{
  "num_hidden_layers": 13,
  "num_attention_heads": 3,
  "num_key_value_heads": 1,
  "head_dim": 64,
  "vocab_size": 2048,
  "norm": "rmsnorm",
  "attn_scale": 0.125,
  "bias": "none",
  "extras": ["some layers without positions", "some layers without attention", "value residuals", "capped logits"],
  "init_std_down": 0.00359,
  "max_grad_norm": 2.0,
  "warmup_steps": 200,
  "dataset": "wikipedia_en"
}
Each number is 128 + 24 x the weight over its row's rms, rounded and kept within 0 to 255. Layers, rows and columns count from 0. Numbers have three digits each. The size before them is the row's rms in percent of the matrix's.

# up: layer 8 MLP up, 512x192, rms 0.132, rows 150-195, columns 96-191
# down: layer 8 MLP down (transposed), 512x192, rms 0.077, rows 150-195, columns 96-191
# gate: layer 8 MLP gate, 512x192, rms 0.124, rows 151-196, columns 96-191
up150 097:138121179098179139122113153093105164119152144106124080132096190148130123113128113163160083187092104129121104150115128187091135160140115127097137123126160141127159169104121119110158133102129098118139137096133133139110079164116138149134118163157127112110169151127116143084096138122059121104
down150 095:100124154086150098098111125162118152116124120104087103092099135134138134140090119149142088176139113135143168123106089136100123126141137139151117161087127164136110092138112123144149171157132127076141113112140134127119109145125143137114078117176137119107128086112145157119147139135133142143
gate151 102:146111145099074135134128126126140135179127099118158085129110131100118142116156158148136135087089127118154163128104133140131095157118093125150126144153095194131173136104123103087103165120103094112102151127112124165126103097139180117161108154132104126112140110097172116115109102123119118131
up151 100:080130123165135121121128123099114144121098124116103127102119141152127163118128115148168129137122153172098114100116152142107137153080086083141153139122115106142099135129109136097105174191142097141133134131155125138176157146154112158084101123103111130139123173133151136130091133147157122125
down151 101:135163147089111139154118169185101149154150123126091134120139133145116169178129109129123144137147134104145086122093172150102104080101128129161139103123183096160098131124108143094204151142096105102156077099126099110132147118114121143128131148086138120129123130103098116157118158117142118138
gate152 101:147143132135146146121109102090110146167134112125125165082130120107110071135128137109122088128148156093111087115135143126127140131160112074144132112171115118068117146178084124183187146113105110133103135105105162144163128118156138122097123125099102146112140149176121121173119090106100130083
up152 097:101120152093093112155079108121093106125129127125162161115144135104116078107122123126131124110160115159157092109138134107168112145094133088124106114135183098087128156139127128108178121116131128118122152162147153176146110085135111121108145065100115159121197144125118153136136132156116116062
down152 097:092120095113151139163117120122144150141145129181093103130087089105163122123130158090137090135115120166101125128158105119107123142165107121119153137147127113111148118166109123119098168118133137120094098072149150111133107151169092100083114143100119163109137137131111113165135150125158167138
gate153 100:098096130115133121131127167144172120118110147126148166096090114098141148112115114135093162107152145133145130166158139120126132096086119160116135148126130099125127133135143138134145165102117136058176131131142170149132111147132119081096145141125115129108111171123118121172065121169116154129
up153 096:140099130158125103133144105082129152088115144085140091155125121131136106134118085129117146115108100111111122107143083156124130082144091162097124143150145154117171115130085121136107088126091142123114149101106110121141141154111057096134174118139135106130123112124140139121143173075132160117
down153 095:097103111144139155222125145116149109133141126148161200107130101114124135139118141109085179104098127130126133144140152167114152093102144124132134100105154116139133128129126115139128116159109118104146155154127133145139134140083178124127100112131160110126137116162136141137139117143076120196
gate154 103:130104148129158155126129157129174133101171106113136121114140133145181125138130157135109159163148124120113140117103106120144140108137163144156134139117167067150140134099126145112182132159095122121149111137118101109114104157165150137143120148116129141156111135188114108145106139151163140121
up154 100:132130114097135110135153126170124080124144132118158134138150112130108135136089131078148137091120085099115128156130128138161161137143081098120116160138134086092099138141151125144107099126165146114125150145088160140151082148137150113154139097168145138089143109166117118100082087119099083110
down154 105:109105123080137157116116111175126116130069154129145186139169092129108092119114135099146146172061093129174131143161102161161110092139128100092121126117125196121128152104151139166100121113134101071123172113131129106080157099121084090105103108104140123104128149093113126110127150108110144152
gate155 097:118136137120146143145183105118097123141144160150149123118128170127113148143132153146155120126101139153145150115141124113127119103118139106119150146078137134141128142104131142103126111127132106134138135133129143142100098145160178118110104122177114130137136116093101126171132146108151159206
up155 102:163093114087113105116113138117150141119144085109101098177133144104129114148176100131153100136157139173181105142115115100149090128154129122115158141119158135148111151141092155103126121158123140133080095110151127155106139095153135098177106124106131128126107128137101080139135128162167167094
down155 099:093121145162111086100163144158120143106139116099143149173097112128132130150124135147104129152105124152156146119085120100151128115145113138147122160085136138152102166133065096109133170123151148134117122105163125110121133115109155101145146096171162106126154166088094142145140151120089160120
gate156 099:140136083128099130095121102122136105095123146098116164126107129110141119119116167129156154129164122121108101158126122135151130087121123123111089207149102171158109139097144119125122160148141125131127176123120107107067123116087097151142166127152090087117129095084115128143168137116155130097
up156 099:158129139130092117125124130105137132149150151121135106148105125171067183132100115137095133143135136152139136138138174181126127092089140086113093117098133119126132143147166153131095137143122138124141129077094091136141088150144137172159106082083130134175144134098140138139103096162138127120
down156 098:139160120112082162132080084089147148097128117131111118134092140158125140122079126108127158152177070151132169082137131119124089089095164133139123090115124142165134131112122127135150103113084131103154097175122113138142097100141138120127118137120116150106103095110152138156093144187135145126
gate157 095:149136145171153105119103128121122163154121079153156096111151123111189117137134122112161106124114155146094100084118152148099109121127121163132141141120117114164126121143112114128160117123077101132142131143169136133131142156126132131090145167101140134164134121108118143109122123172124158091
up157 094:097120086100167143125180111129165138142081128135152133099175133136092144174167134151133120158146103105126131139125122149149087139160112111156143133132162122124112104118156148152128159110168154099150117113094133038101118138106114118145134131124133128108140107147132089159108122095120112131
down157 095:126158126121102126167087134122136149123151141135130117103118120151139125161154129173093085098102141126140127119148133108131130114139144134113127124091078160106123157141091147118200142094136120139126163121085078175119163141146136132110197149079141166141146127121129176123094136136116127127
gate158 092:145113064092119145136115103104084150114149118104109118150096176152156174097110113112114116086153158136115130155117117090118142145121128139150123150152129160087100148157154101140117156145177115090118123094130146076105139136124132128167103135094113103139181096129172137139131179119179122113
up158 094:110135153120141126139067152127127122088142121106127156182135139127168111107157103129158160119172156069087136096146141155142118146155143130088120128122092126121150094100113135110143091099165140092151140104149110138090150137115107114177140121138130135122108132154131144160106077124148108150
down158 101:187084172101132124152094117095132158106116117144108171153154112109103147147109154174135119119173123146114126087144118105127083133100090110120137139123113086131134129169085133149151108078140116169119139129133087121133124117130122122136139117125107142117125180091104105127112134115131124113
gate159 102:144114172145164155106139151135125123120152129149148095125128114085162113137087110157097116137113138090115141132121161122144169092150069137134128143091155117172149140153124142125134161108127153115154137093122073160107121083103137108134107117151122105110114106144150069071155119133121141126
up159 103:097145094107128183116147145145145113141148136082122134116105153140109108117106130131119110153101092124117129110156170128106120138094137124109154111133103137104158101154152136171131131154126162141147152116134103104141107125111132101117115156104117122093131086150194104085134140103120140129
down159 102:161114126165131167066141125128103102162112106169141164173132153093133104056118134126123151104091130128119148138141100102107169123101155148113088149116139127135148156129128130158110152150137141089101125133144123130134160086098099062134126126149097137124127093088074061155162109119131117094
gate160 087:143136133110092139167097094126135113091165141109123120131143132134103111172085129109104121155205156122172156141135091097109098171140157103126102144165060105066111147121138110113145123137113135115097103095099134151145146140127124131161117115096122110123117115117094104102115154137153083139
up160 088:097084126107154134103122104119138075116167122184110135111111140087174095154120090141133126114124140131117121146140097124126129150135153094122129154129129125149168094118112100152135115146068128130123134094124129146090089152192110143121125119070104090098087151133103141106162096164153178125
down160 093:102105130157156139092113092108110125128128167094139114119124142131115154075148173127105180180131145116163142116111165150117112141129143170100120098116150094117109137124129139102124158092150123147127149130121139140090121114096104140098144116153159166118141178130121150089134125121084102117
gate161 098:179136123123165109143126121126147163113130143120108170155117131099130114126133156118111128128105152144126102105123155108127133137120109119143129149101085128135133177132097117118109115111133179147151159129132133130133140096129113129147128131140127175092144102113158104040121169119104111125
up161 096:097187121100127121102131109100132135139119154122130157183107113126098151106132086156142114112135135096152104142144181065094131115149134107113109153094112111113111127129133131158119136119138144114071143164135140105111135122190167150118109113173108098071142130141157113139099131115133156145
down161 094:081128099176119119140157110171135075162102161114179109114136131138095131126171072117137130137174138093127144123135140150139136128147136125113156170099108115120145103139157108144172137106135173131113138126148139108090136170106141130126162125104123102150125159139126106127106112092100162129
gate162 102:159125109116094156103117147161118122129140110090151131121117117107133149122133179148153136177116156165138151147104140121140127137118154139158149132097123127146147122120101131158114092115144125093151079128157091168116124152117099074172125134041131160144090131110112145128155154156143124113
up162 092:122113126090092103117103139087071119097108131131146143156168114122125189080123146150150149148167161158140120128117127123182140131128128116162132112115141166144124151108087180156128129127113169123086175120147115113130132125105111177105110143142122141127165073106129140130114077139111076100
down162 097:166142103107122082148124097128093120146101136092140099133110119133123153073122130133092167165158104140098111132124149139129097137127120207182117150117143119105107133138106146159118111120156133137103087162113131107113130164111152137109107102147145148154137160119153133124111094084145115114
gate163 100:109133131075115117125149117142138151126137121145169133154125170161122161112094116149096117152135082169098111162094158145151111129078119123117113140147134122146116103110105120129138101101095115118113126152137129120133121104180138144107137122094124119192143142188151126140121158172102104172
up163 099:119137099190106152151135064095157177070134096121112086125130156121122109122113072161178098134082120124126151117130119128116137151113137113124152120144116120136140131105143131108102096095154100126101159164102092177131106130110138144087164089102111108097158127128113169098111112123166130138
down163 097:179128125159147073173139175123130135114123131113145114135116084121116124123145098174106155129164143136146179132123121144140127070128153140133121172088135114095115114136163117110137145109175152092120090124138104127150172122137164145118160132120111110122154119155097129104152144103132096140
gate164 108:162111128118159127124096159104119134118159141107151117115116145099136137150109155089141125146110142074125135146091169082143125120119137140140110097108104155118187083111137091120153156126131136054150136145113098109132143132131133163142146172106112105150112130115144167123142154130096159109
up164 105:122124100164163148140163146143156130131110132115106136140139096100119127116171132148125149115152121105137102103150134150115169142068146163181109117132113121160137102140115096103170109190075101136148135126142163142127053135109150115139124129140117138070156108130122093125131112142135134105
down164 108:156152121170153131179167167127167115138125129134070126111116141176106088122146161162112123105142144122113116112133104165135133149096155139175129112172158111112131114121086108108117155108103084119110115134100112122173120133113131108145130114129118149129166104107126164136119115139122082102
gate165 104:116120150141155127127104140109120128145144102116122075080171141119129134114109128139148131130134154132083110138125108109168149147098152151143134124132138150091140151155132128202131120114138150113119105115159173160134128131098112114119144138126077101107139149090114094136132175146113071177
up165 095:122129113123139071164127129134138128129165098108132096101112115131115194156154149083113144116135144185159148113118149111144108143171144084110086114041109133143113144129127141077129104144137140070141157144129107144108127146174115107127102116126168150125115112132092106113151088125120150121
down165 100:148100143107143137202152154108126145123088167130132105093139113103116120130090131121116105141100112119140135114081126161099149144168151189117140147180113144113123158115124148157129086117123096161111102153153153144152159141136126129142091156108122160159121128128138114151155119122133100191
gate166 100:084113107112142140118115144200140145138110155106148108104115119139112133137115134111111115124107110135106157139108124135173188086074115118116158159116105138114116112122105135127141152127088095118155104109169145136169118153153114154126124171140132136142093117107082132150112149146133164129
up166 099:182144159098161133149129134136155086128125127148124155148092121116094139161148169161101142139129134157140139125115116116141113130167165150147098156166085139172164129117147138161118108132094171146113151126117093131136119131136143098126127086115124147130162101141132117121143134108150137124
down166 100:139182141113142112141155106161188124115187134090144166125109107097147162127121179149132133129110149165133126105153135122140105116129125091118098173117133153125134151117129139160110163146078120117101145116156079153129111161096109096164131069124139150088207118127163091111130157113132117130
gate167 103:112147102130142107152116097129115152187141115101120109170121135105171123131105108149114110120083111152147156162112126113095139116126118156093151112090130111173164074139162114136055134079139097126168118148160121168132072162109140145134129134145134105124124150155136123124164123145110135160
up167 102:107151163173090121118151129110127118071107108135111139123112129122135136102162131100127169098142139153120118157100124110146148140116136136114145162159100121109139110171117135108149152141154156099130089148104102133083144161111167103138111084144132190108158095117151151154139100115139153121
down167 103:116098133133113171113166119119083090120127142110138144165143132143148133106143108135119105133102155132148123137124115128168148106091121082179174081161168126166131140167102119111117098108193128132105159144132153119129165140127091105147111140090166178108136143105153131068097131116115109082
gate168 096:132148175117116137153118113144106112153133170146113129116141144134106149168073160111094122097149143141149109112177116133107117179122153147109130137126142131086112159148152117138113120112139147111127086072115122125129171114121143136130091120156118114123130146149115135123129108114094148155
up168 100:139114109095131181118120126127109136129094127101160156081103116119128145168097167120109101131139141126104160158126110094136159108126122136117138130132193129123113068140163119111113136156182167093107175137113123106100171073103131155138113140140164148150143146147124141137172086124144103115
down168 093:118150111082148170138121135118126120159092090107132164089105114170111157125133106138116144163106106155195158127101160124101114078137140126155048144122126112099103112125150113132116205145096141092125098146129113112129113134118127107118135137105092093100159112132091142115110135137135107164
gate169 108:091115129141135127168104126151115110127129127132106136108129114145141121115092158129135126155100106127152146126088139143142191125136086152072104124118153066138102112104136143114119142164102122167136127136146144097105132132117109108114134087113159145162093116114133176121142130173150141145
up169 113:100117130167087079160111126120105097131145144138140100122088056114121116143141105107087134166113107130096162131152139122123106116119138140111136138125124138093086134093156125186122148119104088112155130153159136114119164115149086117115123141105155140143165143085133170125150140119136122148
down169 111:115120121159145122128096143093126091091134118130171128115133100119139109118126136106111142180103135144124121122134155166129185141143105160137137156117091109124145109125145122130079152126085108142139112130157137140125158088124121066092102096123124154106145138143059130077110117112188133120
gate170 096:117172136124125121123141130142152090158062126165128121111153123127124146119122142150178155165144074117140172168134137122127097139155107131096132127186128172142103125115083121125099131140113132171119094135157130124136132143190135151149106122126139140077150125134128164116147152097155129103
up170 099:164180107104119146101126204140118158139153106116117128130155091118120136096145145120082133179119112146053109117136115126086126121148108133143143121115125156107126136090153127123143124104146117121115111133133134144132136119142104144122135112143144139088133143147113152134114145090099103189
down170 097:122153068088150125137128139157111139142130107121142114204095150137122142152139131132099115132134121160073147151198146110128118140164113118119133146128125131161111130130149122124157164087120120137122181104190161146117169135101088099127138156138133107115101157118121149136148159061089143135
gate171 103:131162122120167118069100119095120106142199143153099163123083146114130083123139118130142132120108143131092132184125108159143136118150165128103132184095125153087113131161130122118116161119136118111131109113128074133088088123129149156155124089123098143127157206128145149137123137135158175149
up171 106:174151139143162115080132137118124147163158143165120129148130118127108129138179131170128147185153118149148139134099130120123131129111114089071069167096147084149133153123152137120142144106140090126141112100100057141163136099161124100107126111106123136107111134137106145151074117108097167137
down171 103:143147130104115142093135116126134107174176136154136130166148142140127119151116162176124077139126101135131129172111128169116071114141136165137088145131158134091142142151096113125104165186175128083089124146083128160126169083114100116127109109124101102141124138115107109110145104141147158156
gate172 100:116164146107113154116141113137106126092089125131167151146146117154134122099123112167084111127156202169123122171138108120163125133134099119139101170076140150136129106157115147172122095156128158127120131101128141136137159090117103158139087107074169142137126118093126139091114120088116159112
up172 099:105128148098184109117093120124143127110092094145160121125138180097085113147132166094127131088109133112132132141118133148136116121130130146127138141151094117125113125141140150092110121075107138109156122130101095106167149128157106091133157093136119105067109119118174136148158112185131124115
down172 101:113137152111170136119129123082136155153119126114097137180153141175108131201169134095180127123108125099104153137119147142121137150125122089125175120139153103157115136115149101149147121114123117129128177117125111146137120135161102148154181125175106126103125131105134172139133124117128128106
gate173 092:088113133120105177135118144107102128140149122119118126123109130129122148131107097091122154106194130149076106115118126141166120122100142095127156099118159181107121114166147141124127118145151184089097126096115144135114098131083155144172128124136122137108142090154128146159146134139137164138
up173 098:104126153127137124141127119168136104138138122135136144137085142163113137154101140087120074149140131108066127176095083111099145132097123103133155119136111142130119129150119121111102150097147115142149181101148113140143160135157143102154156127171136145144135117132089132108161151105103135163
down173 101:103147083106115116160155093149112183106162118129104108160128105106123176145101156138126094122138148142150151126185101080118152140087123070151145149153062165110135110147121132104158146135123134094140085123104129121130171121130122165132142104114131109117130045097104154110119193113128132111
gate174 095:117116125097154105090150148155131149115116124176128120135126106062147143124137123096118099119124122147119114142097127148155146136176141078172133137131168189114133131112129146147124119109109142129179103152146094154074177117107103121084128131094111126121126153126129096127127126123146114111
up174 090:117130169122133115153076131141096109119112135106112152129114140118097105110171202137143142135135095112117131106141119167137078076146102122125145083145136161112148143182071109157146125112090103161152096136133108131147110126128134134155155125105151130148124114146092100135131111123097136121
down174 092:126093159122153096147132163158074129189109133104103096094108130166126131176118140143118088111111119117159143147143083080105125099122157149131115136131139138145135139127128159133162166159128083116100155117139140135145115124128120132126076135114118124130144145121096087155138131122117122139
gate175 092:171124142129119156177141136117103124137173131111170135119115125145166092163099139099167119121138079146130153143150113121131137129108095159131142172149130136139135172125160155126102123164155133139179167156108131132084125133143120094154109098142090179154122115113163123075147101133093114079
up175 094:152129118092138142174130103114120143124135165156100152089141148167126130098126137124095113087120112153080176145109152138161133130158115111100137155128089161058164132131151155086119118121145152151151136132146153121127095154118152090105145178144109132126127132160146143129083135127149137141
down175 096:113125107146122159129089158116155144147110117159128142128135116111126132142088160128147153130151148148139116163094151138122129149161147104164147119101116126166165116109133076133145174149080155162077168125149137095119101090127081091124100109094128140116106114105125099164159118118102131110
gate176 100:129127144166116106137137116106119122123120136119129110111094155152128138086141159130124131110157124105152094147172119127112130114172164131180092162111124129142098103137131073096082159107089153135104156121124142116173073187158155133142106155124147194107155088104134141147153111111140136117
up176 101:088107077124130109153165084120151155154133143116142113129119093107127123175126132106118105141074126173112153128126122125122070136112114111146130142143103153143099077129096123170115101133137176126157132166126123137156091153138103133136160137143158099121137141132131174149071120144142104152
down176 100:106134155096124153087114116084146146114154149083144131167108136180062084150138127166109126096150139132146111126152133144126122128122131100134136124115114128116116075112114122116081151099126118122136091126156113114131159120124125109141164145134139087131149119162144090146144119100128127146
gate177 102:108125124116111118115127158138140107090096174145125141137153141142101158127092109169155165083083127137149083101114140111143149140101128088131120103113154125128089132131087093096099113153123144149085141138120137122111121126110145146132150093097087115139079121089133104125124108095156132146
up177 100:115117122137116152138120159179106120162118137080158099143106161127128109126159104145121137128101147162146107115150149131121108088098186148143153129121111136160141111147113128149078152139122116131131136146109135127149121139157154138122138098156148157106090097096143160100154152131175138172
down177 100:138148103071131123162119168113094168124130101171132105101109123131094171136128118112097115117162093114118133136151125144130121103123107083139126140106129120187106148121131137148184090144152143135100122120153116120125095128117089115157104155108126105113154117162103109080161134164158113105
gate178 111:118161148156131165144189110089136105130128147141163106140136101142111162147118120140182114097133102143155131149107113152103129126124107102118160157105152117093131081116135104131146166130104124112127096142081133101132148127148121148119142091167139148133150105101161101116122175140118107084
up178 105:123153138138142116134116126130118115119118129120111131081124084142121115152092111148139130134129139148138156142136133117129137138120115165155143145106127078137121113156133136192115104075126201150148132097137131112152140113150102163146145129088097144117115084118127152160163081088113131081
down178 105:123126123099121127139130111083146065150123116126113103125085088131117174178085148056099118156107154154107133138131111144131156089143138136088167143105121146170172161101086132135089110109133156152148127140130126133094125155133096173119147137124088147104134121095128140101138160118114153138
gate179 091:130082138136165110114074099143124129127139108149166079130157128126139107120137157079134133124090156143118166155113172160121103158155145104157079104120080127120137131148116163137136125156125162129160117147103081110080138113138131118146120127116084111132122099113118104173157155115106160129
up179 094:158115094126153144102152095104133130147100122155140133146169108093144110135111164137117123115152085125123127114111137129133121140126124143118140142147110103145139099150137145098081115130114112159111168187135133142127107131094149134130089116157158168112126111094092102106122140114130115130
down179 101:153140159076113120135109122147116118169108142120170126099138072133120110140164111176096128153116173141106096147173132135131103150104119099122130086098138128102134127092130111097103119115143131148157066089151081159103141138130126163138116136144121162121063117092135136136150129123142176077
gate180 099:149168123139161144194157145144135089136125160112124122144164143121143165098136138140178162125120136124151093074097117097169141133126087138152118157148136115129114146132121110151118119126115098163150133126125178135131150081160152143151137147148135161078101121160092146117126132137087146126
up180 103:133128144150145099123138145200135118135128174121132088111140113103106146093150149120127131134120150080151134120098111076175134132148141099113113111110132152124176109137124142144118108105151099136128113092102136141124130077152155141146090110145120121089105144139117157122121128122131133150
down180 102:136142103153174110072069108135136095102132140132148081154097134115093160143122121121084126109114104113136138133103113099146133109120120114187101079102109124106144148099132144146099091147140093123093093105123118108133157121144141124129125134188105153151069128161142120125156113127151114190
gate181 107:151144129127179194124163133126151119171115154106161116143147132111131141090100133143121139153120121152127117124108138112152136126123130092116128174109110065171135125122108148117143105144117093147125168140117108097136172130136131149130101121172152127081133107140172168136119107141159101113
up181 101:095132124164133109126148089146123114131135113135115107122131134125142133136119145110140137155140130125097079111122121159142080142156134115124133103092154113170091114162120152151145108114132085084126153134151124124145129151113083120114133119168142116147099121086152155148165168117153119150
down181 102:101093155153162133135151108177107109143136117137154159131130146155108111156137109149105150100114079090084151134135166134193126126163117146129104138136101139113134151118120112090107100167187143135118142144158152098144127127110153147164093148154123128125181109075107133137139148139134138173
gate182 105:107082129143126138117095152085101110166122129111084103122093138144142123134096118134150143141126177142132141146063143125092123134145130109134087139133123127195107145104136132147120164093109165132095133114122131109147093147134138135113161122138094133139126119133139102143115138126166159090
up182 097:115135147126152156117142119127117141150082149137166129120137140110095126135138164132125119150114111083142121127118086155177167105116154073143129151094151125149184119133120112126128118173151118107141085117122126083096150136085154125115066133135144160115111124116111105109113123095112074132
down182 104:097165149161151101076080136167102138125129130140171169148095154132090190125132142114122152155141148126154136134141091119186161136152139122154137103087151137163078125158104134080116121111173124129157087098125131088096137116132114135147118125140107173137181147145138124151173136145135127123
gate183 089:117123143123113105143167143157157117123135173128170132124103127159161135153160137106149141102096168133145148160157124125139124122142097143149114177168077154097121126130160124091085103129105138109144163093105131094097144108144126131127111159145170133173116138154167073122148102092101108108
up183 095:123146146149160153051132070135118149139136119107154099112127172117134140110134130121137161157121130143100142159149160121157144130126154136139122160115119133182148116095131154134151127135128134086152078070124123087103127115094134113128136125110168110110150100118137114128137119129116148174
down183 093:148142117093149110070149150170160141117119149137167119131120110136094161151136146099118105139130142124115137112106106135118122100115135146143116174122104145102111166159106125136114127127138169173149129175152108099134123130117113117142120119174120118141112147128055114138125155112132159151
gate184 109:165148151120131128110160126129187117174136118116162129137109140065097110106108128159109108150138121128094132115165111136139147125100173120132083072130129122143103117168095137149085137095150157156182087078109151185139129130116138153112138168129152113139074139098120151148113093111107133106
up184 112:132147100091136107120117111145135129148157137122116142140102114160105128130064103151127138133081111169124122130168073138114095133137161094147118125128141108123159154179107078112139144125181111159127158176099108143105149105108132134110060136137133147104124110139125105126107139133151129148
down184 111:111162123144103105149143122130108073127118132135114101157114062141102136107131104158122163152105133167145128114169106137129109132125125111117138119130143084157108098161151158135149150155158135132124134142108103158118111109108163107111114153145142157168143070125146110132158172135131143141
gate185 088:094112123177093131120094126108151116117120120097101082101147114142118158165093181132141133145135124132143144125130155132086149132112098156126121124162124130146128104182186106138124134161100125108161145125158135112105127140133141159112140170081129127141114164125118162159155126109102142133
up185 091:154138096148105120104176176135144132164144085108117122125164134112146130090097122123086150128120124154125130157163116147142115100145120120118127120118115141150170113161144155136109131125130143111114129146165077112114109135124115123119137128148125145112173135109111143112109106153186090109
down185 090:109079163121121126156128098129102138137158129148124152174146178125106168105160145094140082110119170148144122135167136149167135090134162147159130112135148138126101104102129144161170104116142114142080096130122197148097133132107128160134163118134116114106149147099115080113141139070088110139
gate186 098:128076149134110116159117073082126145146139166131150068107098141139168068101109133157123137137101120128150159168164144109127097098115133110157132159129116129141113115096120160168139119130154142125131116140098105113147127079090131112086133111129113102158113112132120121159159116119103161126
up186 100:134130104141124122120157096141125135103097107161133141117151123157180111111141163116094123143148139139101156081141117129161170190150165129130155120171124126109050149149112119117125128110118102123110113130106099141154117107062134090100122145139120150119166104115160130106123188132142113112
down186 097:133126112100155141127161147176088150120104148120079131133149123146119138166100121174132151142120106152118132143116115164111085081118174064090126170131076126132111135084131107153105145108134100127123130173188158124111123136134120130149123137072176118155130140132145141165087137133132072118
gate187 101:100128152116079132101137128153110145123105124132162131130126116123104150111100156138140183136126137154131118119107169137145141091147098133148150138095136087125082144145142157131128116164118098150103095122170093168112154113131089119132098167120125061156125137094118118166084147128108127140
up187 098:123091130131138158103148145119145152120163162128118102100101146174130111106101117118140114148098189131112185113192163153135099090112130126112135138103112120144105117104160115135109162120153088090143124113100120109128141180124164135114099119109081149108144160129125128139141153147110153161
down187 104:108129122099149155144110124054144132099205116089128129149105131151172116119144139120157120145134110123090101145144162161100085107102119087160103139151117171174151135111163120115170102128123118143170141124146111135119114126108158165114107106121115170124137128147134111119151170152134135130
gate188 104:102151137102145092113164107098109168110119126115158095148111114094127116154108124097106120175135119163166158113158182117118095147116102143180146099159132162155134093094129117115143100124162129114119127132083139134131101129113142111087153156134117124104110145098152141175120086170176148116
up188 103:165114146096143097165122089132122124115153140104125113113119118118130134168139150167172119125119139108154096114135160155172127116140140121131106089150109146109078110138129135124154137120199162093122123058129109106095109060161159103087136124148058125115133097153106121152143094109156127151
down188 100:117106158093114098118151120135129097169107147131145106101105160116169109144157111156109177121174101071125130108143124088126130136129141111146127112132104123127143095153140129135147147118103131128093100110112140126089124165165178092113134113143109116171155135138073088113109131139093176101
gate189 090:100143119118116137183139109137124142120131093141082162137158121145143089110154129118127109127126173103154142174127065164111148149122099126135138081168116142150092121093153112126149140123123126121145159136101151208120142113135095122163132138145120122136118088052142105116149159170133119137
up189 091:117174123094116140082132118134112120119068151187134150107097151122131083131133086114143120157127114119134125095102143125116130135082153110170157125154100127137150148123137133134125094115169080144130132132096149133147172094110117120104117155153113109122108112131119061136148139106117132147
down189 089:119118106142120122161127148105151099134167123132162100151131122151053204136103142111119169125176101101125110135130154117133134096139146133086111143111148141113131163146097132110148142143136134135140099101121116124112090158124147121112137080088117134111148201163157131129127112111153135131
gate190 093:118125104091134089139102151094088083156128122088120163078126161108133122134148128145115195145122100124162141119133117120105135127100124150139121138127159112142122146110138099105160080138131083094125119124165142094150091145092122161138152138137159118097129124132148112139161140147146129111
up190 098:130098148133116122079146168133090181114097122079141142133138102108094169088149167101143143124140165123174102107175143114154113131117101115122110155178134152128158107144097127147081132128131118110138111107163081112149141121126111142120140133114127138110169134154082089087131130116113110096
down190 098:123126186098139125153069111115127190127107096165138117124132120156151150117147134079157169097111097142112170091146127136097114146133107119106131096152121151123093083128093129103147117152116127129157167107140116152132104094133141106128082113163124163132195086141127133151143125137131146103
gate191 100:168107147138114160131147161068104128169160113154116098122150154142123104179105122103102128155138147123136157137100114074105136079160118166149147164098140154057103137150126138171131189105098158172106181139087111121123119135156157135087099136133126180116115130144120063121148092155134109159
up191 107:085126132134157106139121138131108120118131112103123145169098125113143153131093159149142114114100141137097108128144127087118133145127112090138074107151097098159104109138153146079156139123161141102144114121110144175127155114157123155089142154137103124137135148147149121127124094179138145137
down191 105:093095122139123108162109162115139134133097162124110111113106133151159161135122097139140142135097149095118136136133123099126108146121113112052127130102134093147093090134115114097099146109133099147118018130163144121087125091167112121139146094114138146135128153120111156137130133123147142115
gate192 101:136107085133129143151136139142127152145172163141153163085147136150116100121155134155107137107181093105110144104151148105187141153151144121124123116143102105149126112122125125147124139099111145120141118117127077097140140091102076085113140109107081117142138139104122115137135123101125100108
up192 102:107100102164127143132141144167149104102145120182126138080139125143143155129179094127149111096162110114177103120107159129131162162111153176127157120130129137122152136126128167118122108144103159116150085123112043081125108134134132134127149136105081119157120137091119106140107130163117092105
down192 096:110100096143136167111091155103148117151146108138108121115125122114127124145130142122121100141157155067114133112155131146135149125146126128091136122151124125144131101148152095087149149156139101117108154099152121122147146151114172101125126127082077147121118134155144141144176072142163100121
gate193 095:140115124121146064118104155117106123126120112122180113112118139117174201117132074125171161120150141149118135099108116091093146089147150138163161098108113147122115125102100098114139128134097117074135122143145119119150141099137088124125115117150207080134092134096150156117114131164154118135
up193 101:132164108124140101175106090114151126151086121137123102163122107117071134107133107159131162105087131136129144118137079143086149083150109126137101086115133105169113133146112129105084137171156189146088172143125143122130104133130094122135160114109170139145110128148150129126108153122082123078
down193 102:150080142111120105103128142112153110127158182119087143130151136123140122131194103108116124092097118172111136130151150146152130110144117124151075073138138111109123137159122133151113124130121150132103158132097134144099157079112130141048107132094148122129114138107112085144137071104137138143
gate194 100:128079153154124129131063115129120126097153114135102142146140140095120126095113167109100148105090125144089149108139170171118130065124111145163127138127111111140112136084124166176131107139123177079157128117164146133123124120117105107137108171137136111144161154163187091134125090154180162133
up194 092:141113097108130156154081104138141182114134110152142117127140088151139095129137105111150132088097144095110118114113100122130105151119140107112102144090119118154104163127129108117142094131131146145104188123139140126112113123170142126177152119067137115126125140137101092139149143101105050136
down194 094:097144075112102144152105128141122126122141141097154140127142108140118172115147104105129118134128106137071136086149149149082105144166152113159120112072162071093154107106132152133111115125127139124126119188121165150139127131106152105101160110152149095112136159148142147105131124111087132122
gate195 093:103131127147098138172128112126120146133093131168098127117108100137150123100160089192176155091109118157121116101132124114107104144143163119148145105104071092106100104117117110124183145146090107134134158166123136129111103132167125123113135166143133118090109113111082176130108120127138160108
up195 092:168138126141107132135113117174117137158143090148171145166127098141093086134094121182101126121084103135142151165109134138136150143124107117142149141154126111133151136115141198106138135165126123105154121115152167102146157112166126144141125156133196113121126152120150124133166136137161114163
down195 093:095068140160114105153098117142118089106114135133162137131139098106147108141151159153161132156125119122081126111110105171127145106131188113153131116096143103136145122115112095133128117096080098113167115157150149120164119122154127143112128131171129166149151160100101161138130085098120157143
gate196 103:139098136112105126136130074151106155110155100153117137122120138086146106140128081089118147103163150178155134105152126150133144112142141139115114141129137086122141156146135114114112144135150117162131073088115101110125152097136135103152151136135111130139132148145108118177106094106139164118